{"num_hidden_layers": 11, "hidden_size": 384, "num_attention_heads": 6, "num_key_value_heads": 6, "head_dim": 64, "intermediate_size": 1536, "vocab_size": 7423, "hidden_act": "silu", "norm": "layernorm", "norm_place": "pre", "norm_eps": 1e-05, "positions": "rope", "rope_theta": 10000.0, "rope_fraction": 1.0, "qk_norm": false, "attn_scale": 0.125, "bias": "none", "tie_word_embeddings": false, "parallel_block": false, "init": "uniform", "init_std_qkv": 0.0287, "init_std_o": 0.0287, "init_std_up": 0.0287, "init_std_down": 0.0, "optimizer": "adamw", "learning_rate": 0.000911, "beta1": 0.9, "beta2": 0.98, "weight_decay": 0.11, "lr_head": 0.00476, "max_grad_norm": 1.0, "warmup_steps": 412, "schedule": "wsd", "decay_fraction": 0.643, "decay_shape": "sqrt", "final_lr_fraction": 0.1, "batch_tokens": 32768, "max_seq_len": 1024, "doc_mask": true, "train_tokens": 359100000, "max_steps": 10959, "dataset": "wikipedia_en"}
Each number is 128 + 32 x the weight over its row's rms, rounded and kept within 0 to 255. Layers, rows and columns count from 0. The size above them is the row's rms in percent of the matrix's.

# layer 2 MLP up, 1536x384, rms 0.0431, rows 844-856, columns 256-383
size [ 63 139 114  99  83  98  83 116 109 122  66  59  81]
[[169 109 180 120  71 128 103 154 149  83 147  50  97 113 155 139 114  63 145 105 131 124  84  98 137 147 138  90 119 126 147 156  89 145 131 172 201 113 122 152 165 123 116 112 172 179 166 100 124 106 160  76 109 122 147  80 156 152 121  91  94 119  88 161 172 151 119 137 118 133  65 128 220  73 157 103 108 151 101 115 131 171  92 159 118  90 155 136 136 153  80 129 125  85 195 129 142 126 136 116 116 103 128 148 104  77 185 132  98 123 139  97 105 100 102 100  77 133 123 129  93 138 134 140 197  61  80  74]
 [ 96 138 166 118 100 148 153  75 159 141  92 107 176 125 122 111 107 128 186 103 135  83 138 122  97 142 119  73 145  97 148 166 129 129 158 127 161 128  91 178 164 117 111 160 117 126 130 102 148  55 153 138  64  97 152 157 161  95  86 104 145 104 113 161  83  70 113  97  97 145 151 169 112 139 134 135 177 126 150 112 145 127 178 172 142 125  94 124  75  96 120 114  94  90 107 109 139  89 106 120 159 130 188 106 184 160  83  71 108 181 125 105  88 174 113 106  80  97 125  99 131 130 120  80  98  97 140  89]
 [131 135  94  98 137  88  89 190 126 153 131 149 126 126 122 149 147 154 160 177 128 180 114 166 161 104  69 145 168 176 128 127 139  76 167 152 124 164 109  92 159 166 139 144 164 147 142 149 109 171 208 190 127 101 124 161 115 126 122 114  73 190  51 141 172 144 139 155  91 149 101 159  86 128 133 124 108 176  81 181 150 122  84 136 104  94  78  84 152 146  86 150 163 115 158 140 148 103 119 110 195 131 166 101 156 150 145 159  91 118 139 159 118 139 125  85 116 161 180 117 134 133 151 170 135 129  62 109]
 [151 161 136  98 139 127  64 124 193 122 163 141 145 138 108 138 114 128 100 198 147 135 136 107  92 114 166 169 165 123 107 171 148 145 167 110 116 116 141 182 126  88 112 141 163  97 110 113 136 124 167 146  50  87 108 176  82 156 108 125 104 133 100 157 135 108 158 130 155 177 162  95 165 173 158 128  83 109 135  63 117  70 132 117 128 161 140 107 137 138 133 142  80 140  93 142 140  40  71  89 155 176 119 127  85 176 135 129  86 140 152 192 127 155 165 125  55 132  61 168 118  95 144 118 148  86  99  87]
 [130 159 113 123 128 112 138 123 155 156 128 107 146 154 146 148 121 167  74  66  91 137 160 173 111  61 168 145 115 127 121 163 119 133 140 126 149 193 129 130 143 158  89  84 127 113 157 116 129 115 124 191 130 120 122 172 158 156 116 116 123  80 162 129 152  94  98 131 142  52 135 129 125 179 131 146 145  91 147 148 129  74 133 119 114 128 136 119 133 145 149 142  97 107 117 111 128 246 206 120  96 152  35  93 137  98  98 116 153 163  97 125 146 118 118 143 135 155 143 136 183 151 108 116   2 132 134 148]
 [147 185 138 134 132  70  70 104 143 140  88  97 110 142 145 121 177 153 156 145 190 168  95 148 140 185 154 133 117 122 138 160 104 127 153 135 115 150  96 103 136 139  62 145 182 156 152 137 193  80 107 151 197  91 105 133 193 133 146 176 161  92 107 117 148 151  75 158 112 154 132  70 165 121 166 119 190 123 124  91  72 177 142 171 100 110 144  98 126 154 131 111 135 110 105  83 123 101 104  99 115  67 132  95 158 148 123  89 136 120 157 156 179  74  97 142 121 141 111 102 144 111 170 174  78 203 142 170]
 [ 92 159 197 140 137 148 151  70 168 134 112  42 134 152  83 147 104 104 119 158 131 132 120 106 107 139 137 140  62 127 158 123  73 156 168 115 109 133 146  90 122 149 165 123  59 141 168 165 116 147 177 117 149 106 144 100 151 181 107  47 147  84 127  99  38 150 152 173 126 141  85  98 139 117 123 144 137 131 176 125 102  70 133 134 146 128 110 130 130 113 107 131 129 108 121 109 110 121 136 148 171  76 175 140 130 111 149 170 149 147 174  60 120  75 123  99 111 148  92 114 120 115 134 128 130 148 135 226]
 [112 176 122 111 146 158  72  89 117 142  75  61  99 116 137 164 114 176 114  72 140 162 184 135 125 159 136 142 118 182 132  77  67 122 161 142  87  98  90 107 203 138 120 105 117  69 166 124 147 197 100 160 141 148 159  71 145 131 109 168 126 195 153 143 112 107 123 155 122 120  93 173  83 140 159 143 182 167 139 150 112 108 110 119 142 144 132 105 128  77 172 131 179 181 162 108 103  94 119 130 133  57 161 156 105 140 140 128 128  99 175 124 155 136 150 196 123 137 219 133 130 154 137 110 151 143  71 127]
 [150  84 127 101 127  68 158 155 142 129 151 116  80 141 153 116 137 118 155 171 174 158 155 117 127  78 134 155 150  83 133 162 134  92 111 166 144 147 112 124 103 139  98 148 140  99  79 156 149 177 116 162  70 138 163 161 126 107  70 123 144 132 162 143 127 180 162 126  88 173 119 140 132 126 136 119  57 153 135 118 117 114 103 136 120 161 141 139 113 102 108 113  72 127 129 141  74 184 117 123 113 132 141 127  97 141 119 117 177 141 133 113 127 137 135 184 138 137 143 131 140 127 186 124 125 100  48 179]
 [ 97 134 142 133 185 149 126 194 163 131 148 100 110 133 193 144  99  95  97  85 183 109  73  89 131 126 122  81 168 108 152  76 171 111  81 122 107 116 128  64 161 146  90 166 160 233  80 123 138 146 113 110 112  60  94 134 165 148 137 150 146 110  98 126 133  82 139 125 143 169  70 166 120 134  92 133  83 121 124 109 152 104 162 162 165 168 139 104 109 116 127 120 175  58 107 133 119  99 131 165 150  99 115 145 134 151 112 163 164 113  87 137 186 100 137 127 138 106 152 157  74 100 144 168 190 153  96 131]
 [167 147 142 152 149 170 158 226 138 148 154 112  83 144 125 134 127  84 165 140 141 131 143 158  73 128 130 124 162 139 102  74 176 130 165 107 153 129 103 133 151 170 143 123  95 108 136 135 156 102 101 126 172 110 120  97 140  89 177  92 128 163  88 157  79 161 186 163  65 143 159 125  91 144 141 166 176 126 146 140 171 106 171  97 131 175 161 128 127 163 163 131 110 193 137 178 111  99 148 149 100 116 152 150  92  92 135 162 157  90 108  81 130  52 137 154 119 142 173 145  94  75 143 159  95 105  82 135]
 [ 79 156  90 158  85 163 143 150 141 132  86 143 140  93 138 142 125 105 102 124  70 100 149 128 109 108 113 193 144 154 117 120 157  90 173  93 183 163 154  98 109  94 160 140 169 110 104  52 147  81 129  62 167 129 134 180 134 118 125 180 143 106 143 114 146 164 131 108 124  96 117  88 118 117 148 161 184 170 113  79 188 117 161 149 124 144 128 123 149 105 129 130 165 138  84 115 102  93 155  95 112 122 119  71 133 112 125 109  78 100 121 159 140 132 126 158  63  98 123 164 129 153 139 122  99  73 195 119]
 [126 165 136 160 113 134  91 145 197 115 165 146  70 138  98 171 140 134  40 102 173 140 116 135  56 126 117 141 157 102 138  84 111 145 188  78 138  81  86  89 125 170  99 165 119 151  92 142 146 100 121 160 150 106 106 126 116  95 139 107 154 155 170 184  97 141  95 167  96 119 117 135 108 121 153 150  69  93 116 147  74 152 140 184 115  73 136  98 127 104 154 123 107 139 142 137 112 118 101 106  90 120 149 133  73 121  46  98  83 144  94 146 181  67 153 159 115 102 159 172 141 117 175 115 154 168 134  89]]
# layer 2 MLP down (transposed), 1536x384, rms 0.0315, rows 844-855, columns 256-383
size [ 56 176 115  95  78  94  75 125 110 129  61  52]
[[ 80 143 110 124 200 158 150  82 110 137 139 195 135 124  90 108 145 158 104 153 125 109 177 153 155 113 101 179 130 129 121 122 165 110 126  95  67 111 120 104  73 149 155 139  89  72  98 141 125 147  99 179 147 130  74 160 109 110 114 150 166 117 205  93  64 114 129 116 113 110 190 151  58 153 104 150 143 105 162 137 111  95 160 115 145 138 123 113 119 105 156  84 110 182  76 129  96 108 108 121 139 127 129 117 155 168  77 133 149 148 132 143 163 172 147 164 179 106 110 130 160 114 117 126  70 197 165 176]
 [145 129  94 131 153 153 107 140 110 102 154 129  83 133 124 162 142 125  80 163 136 155 108 124 194 115 123 180 103 161 116  79 140 145  97 134  62 130 144 112  89 137 133 106 125 119 122 132 132 157 117 123 173 151 115 103 108 126 148 146 125 160 129 107 181 217 171 180 151  97  93 108 142  88 148 122  95 106  79 103  99 144  64 110 100 114 132 139 230 143 150 134 165 149 161 146 121 174 148 133 119 128 113 139  97 106 193 153 128 100 125 149 202 107 123 176 164 137 142 155 114 127 201 191 115 133 113 164]
 [129 127 157 142 107 179 154  61 123 139 124  95 133 159 153 116 116 115 118  96 147  68 123  99  73 150 180 131  93  82 130 128 110 171  99  85 113  63 146 160 105  73 133 100 100  77 109 115 157 113  61  86 110 137 159  92 132 102 148 112 165  81 190 106  82 108 143  64 116 136 194  98 158 133 157 105 165  87 177 103 102 164 168 106 154 133 201 181  56  92 153 180 123 121  77 123  74 160 153 149  56 120 107 175 106  82  94 112 190 131 130 115 137 131 121 176 110 111  61 104 114 104  81  88 128 155 199 152]
 [114  98 120 187 102 135 187 118  33 108  78 113 156  97 157 131 138 106 146 100 113 127 114 136 161 112 105 107  69 158 137  81 117 100  93 126 144 138 119 104 128 148 153 112  93 159 138 136 142 122  87 112 172 140 155  76 200 124 152 145 132 116 146  84  98 134 115 117 111 100 105 149  84 109 117 109 163 138 129 161 144 219 121 116  99 135 155 133  59 105 124 158 162 107 145 133 125 195 186 150 121  63 146 120 147  68 128 117 142  88 113  95 109 108  89 136 221 140 169  83 110 148 131  95 101 187 153 161]
 [111 105 134 124 143 156 120 128 114 108 124 143 137 102 137 115 152  97 216 178 125 130  98  97 128 209  87 116 152 113 124 113 139 118 117 130 119  63 129 135 118  90 125 156 124 107  81 145 122 138 130  72 135 136 177  76  93  73 134 129 130 163 105 135 132 157 152 103 106 180 128 123 115  73 120 102  81 183 136 130 117 152 133 145 121 113 126 137  64 135 106 167 155 129 138 148  88  12  68 127 155 105 196 137 130 158 159 142 124  90 170 133 111 140 136 123  97 112 123  99  77  93 137 119 255 150 127 117]
 [111  61 105 111 126 148 190 156 120 105 161 155 148 117 115  94 116 110 100 114  63  58 143  96 122  69 124 126 145 132 101 107 144 119 115 104 154 108 164 136 127 107 185 101  79 112 118 103  93 172 162 111  62 169 121 125  73 112 101  59  92 173 136 151  95 110 168 118 137 138 111 176  87 137  56 147  68 134 128 149 177  92 136 112 161 131 108 152  41 121 129 182 139 140 148 160 132 141 166 158 138 160 106 150  91 123 140 186 133 145  98 119  80 162 148 113 125 112 137 161 119 173  79  78 186  65 116  73]
 [154 126  74 118 127 136 112 191  68 117 165 205 114 102 161 123 172 161 141  79 159 118 135 127 138 107 122 100 139 162  97 122 176 111  79 123 157  98  98 138 144 108 114 123 212 105  96  87 130  72  69 149  71 139 106 112 128  71 127 170 108 178 111 131 195 118  98 102 146 138 176 163 115 154 153  86 118 142  81 125 155 180  99 152 106 121 144 131 107 124 143 114 154 137 142 149 133 142 108 112  67 144  95 139 129 158 139 104 113 121  97 186 153 150 126 142 136 126 148 139 124 130  95 140 128  93 127  47]
 [168 118 122 128  59 100 183 152 152 121 162 176 130 159 134  73 160  84 149 193 122  82  94 126  94  68  94 115 159 130 111 175 205 158  92 107 148 121 172 147  46 155 112 132 158 164 110 153 112  78 127 121 116 104  95 202 133 137 130  62 119  50  74 108 120 153 127 100 101 112 168  84 149 127 117 129  76 119 115  93 150 137 152 143 100  94 143 170 170 163 114  83  75  86  99 176 148 166 119 127 125 205  90 123 137 107 111 117 119 150  54 122  96 125 118  82 111 130  62 120 134  73  97 145 100 132 201 144]
 [122 181  90 149 123 192 109  99 130 111 106 154 169 102 120 150 125 135  83 103  87 132 104 108 142 167 136 109  95 160 129  64 142 157 125  90 149 142 124 131 166 102 127 142 131 163 158  96  94  88 124 116 153 118  95 101 148 157 180 166 115 112 137 118 145  61  98 131 153  65 124 112 125 148  91 156 201 109 102 146 140 151 122 115 144  84 115 102  62 184 140 180 155 132 132 125 186  54 147 127  93 125 137 131 131 104 164 155  74 118 119 117 121 166 123  87 127 126 111 125 103 142  92 147 103 159 220  89]
 [147 110  86 121  80 153 114  64 123  82 120 166 155 138  83  94 151 138 160 151  85 120 182 149 106 149 154 167  52 149 136 161  78 113 174 113 131 119 143 179  79 120 200 108  89  51 157 135 118  71 121 145 136 187 138 150  87 123 113  97 131 138 174 130 140 157 137 120 117  80 180  96 123  93 153 127 175 101 173 127 100 140 148  92  77  56 122 158 162 150 120  98  93 167 114  92 142 162 128 129 100 126 123 112 125 135 137 116  64 146 159 118  86 162 138 125 122 156 118  87 164 149 123 112  97  86 142 109]
 [107 132 109 107 100 106 101  69 111 104 111 132 176 104 164 126 126 166 103 113  92 164 111 123 159 109 150 115 104 126 157 174  78 157 114 163  97 134 176 143 101 106  97 135 172 156 106 107  99 150 135 153  87 148 134 182 139 164  81 159 149  74 158  87 166 113  91  69 189  79 107 152 143 140 121  69  81 130 112 100  98 108  54 149 140 100 100 131 107 107 111 133 180  57 100 104 142 154  98  91 182 130 127 106 158 189 140  94 117 165 138 172 128 187 105 115 142 129  78 126 178 146 105 104 158 143 150 112]
 [186 105 165  98 148 105 129 135  95 123 153 137 101 183 138 135 126 128 146 145 156 157 129 132 125 172 121  94 111 116 121 117  79 160 118 167  95  83  95 162 187 152  88 114  85 145 140 202 114 174 109 182  92 121 125  77 126 110 135  88 103 111  95 140 145 111 109 176 172 170 156 177 136 160 106  99  99  91 120 169  95 135 120  93 121 128 152 130  61 161 111 160 118 129 154 142 126 175  86 141 178 122 180 155 125 142 122 133 171 165 111 104  84 119  89  92 195 159 154 104 139  97 139 126 135 191  88 103]]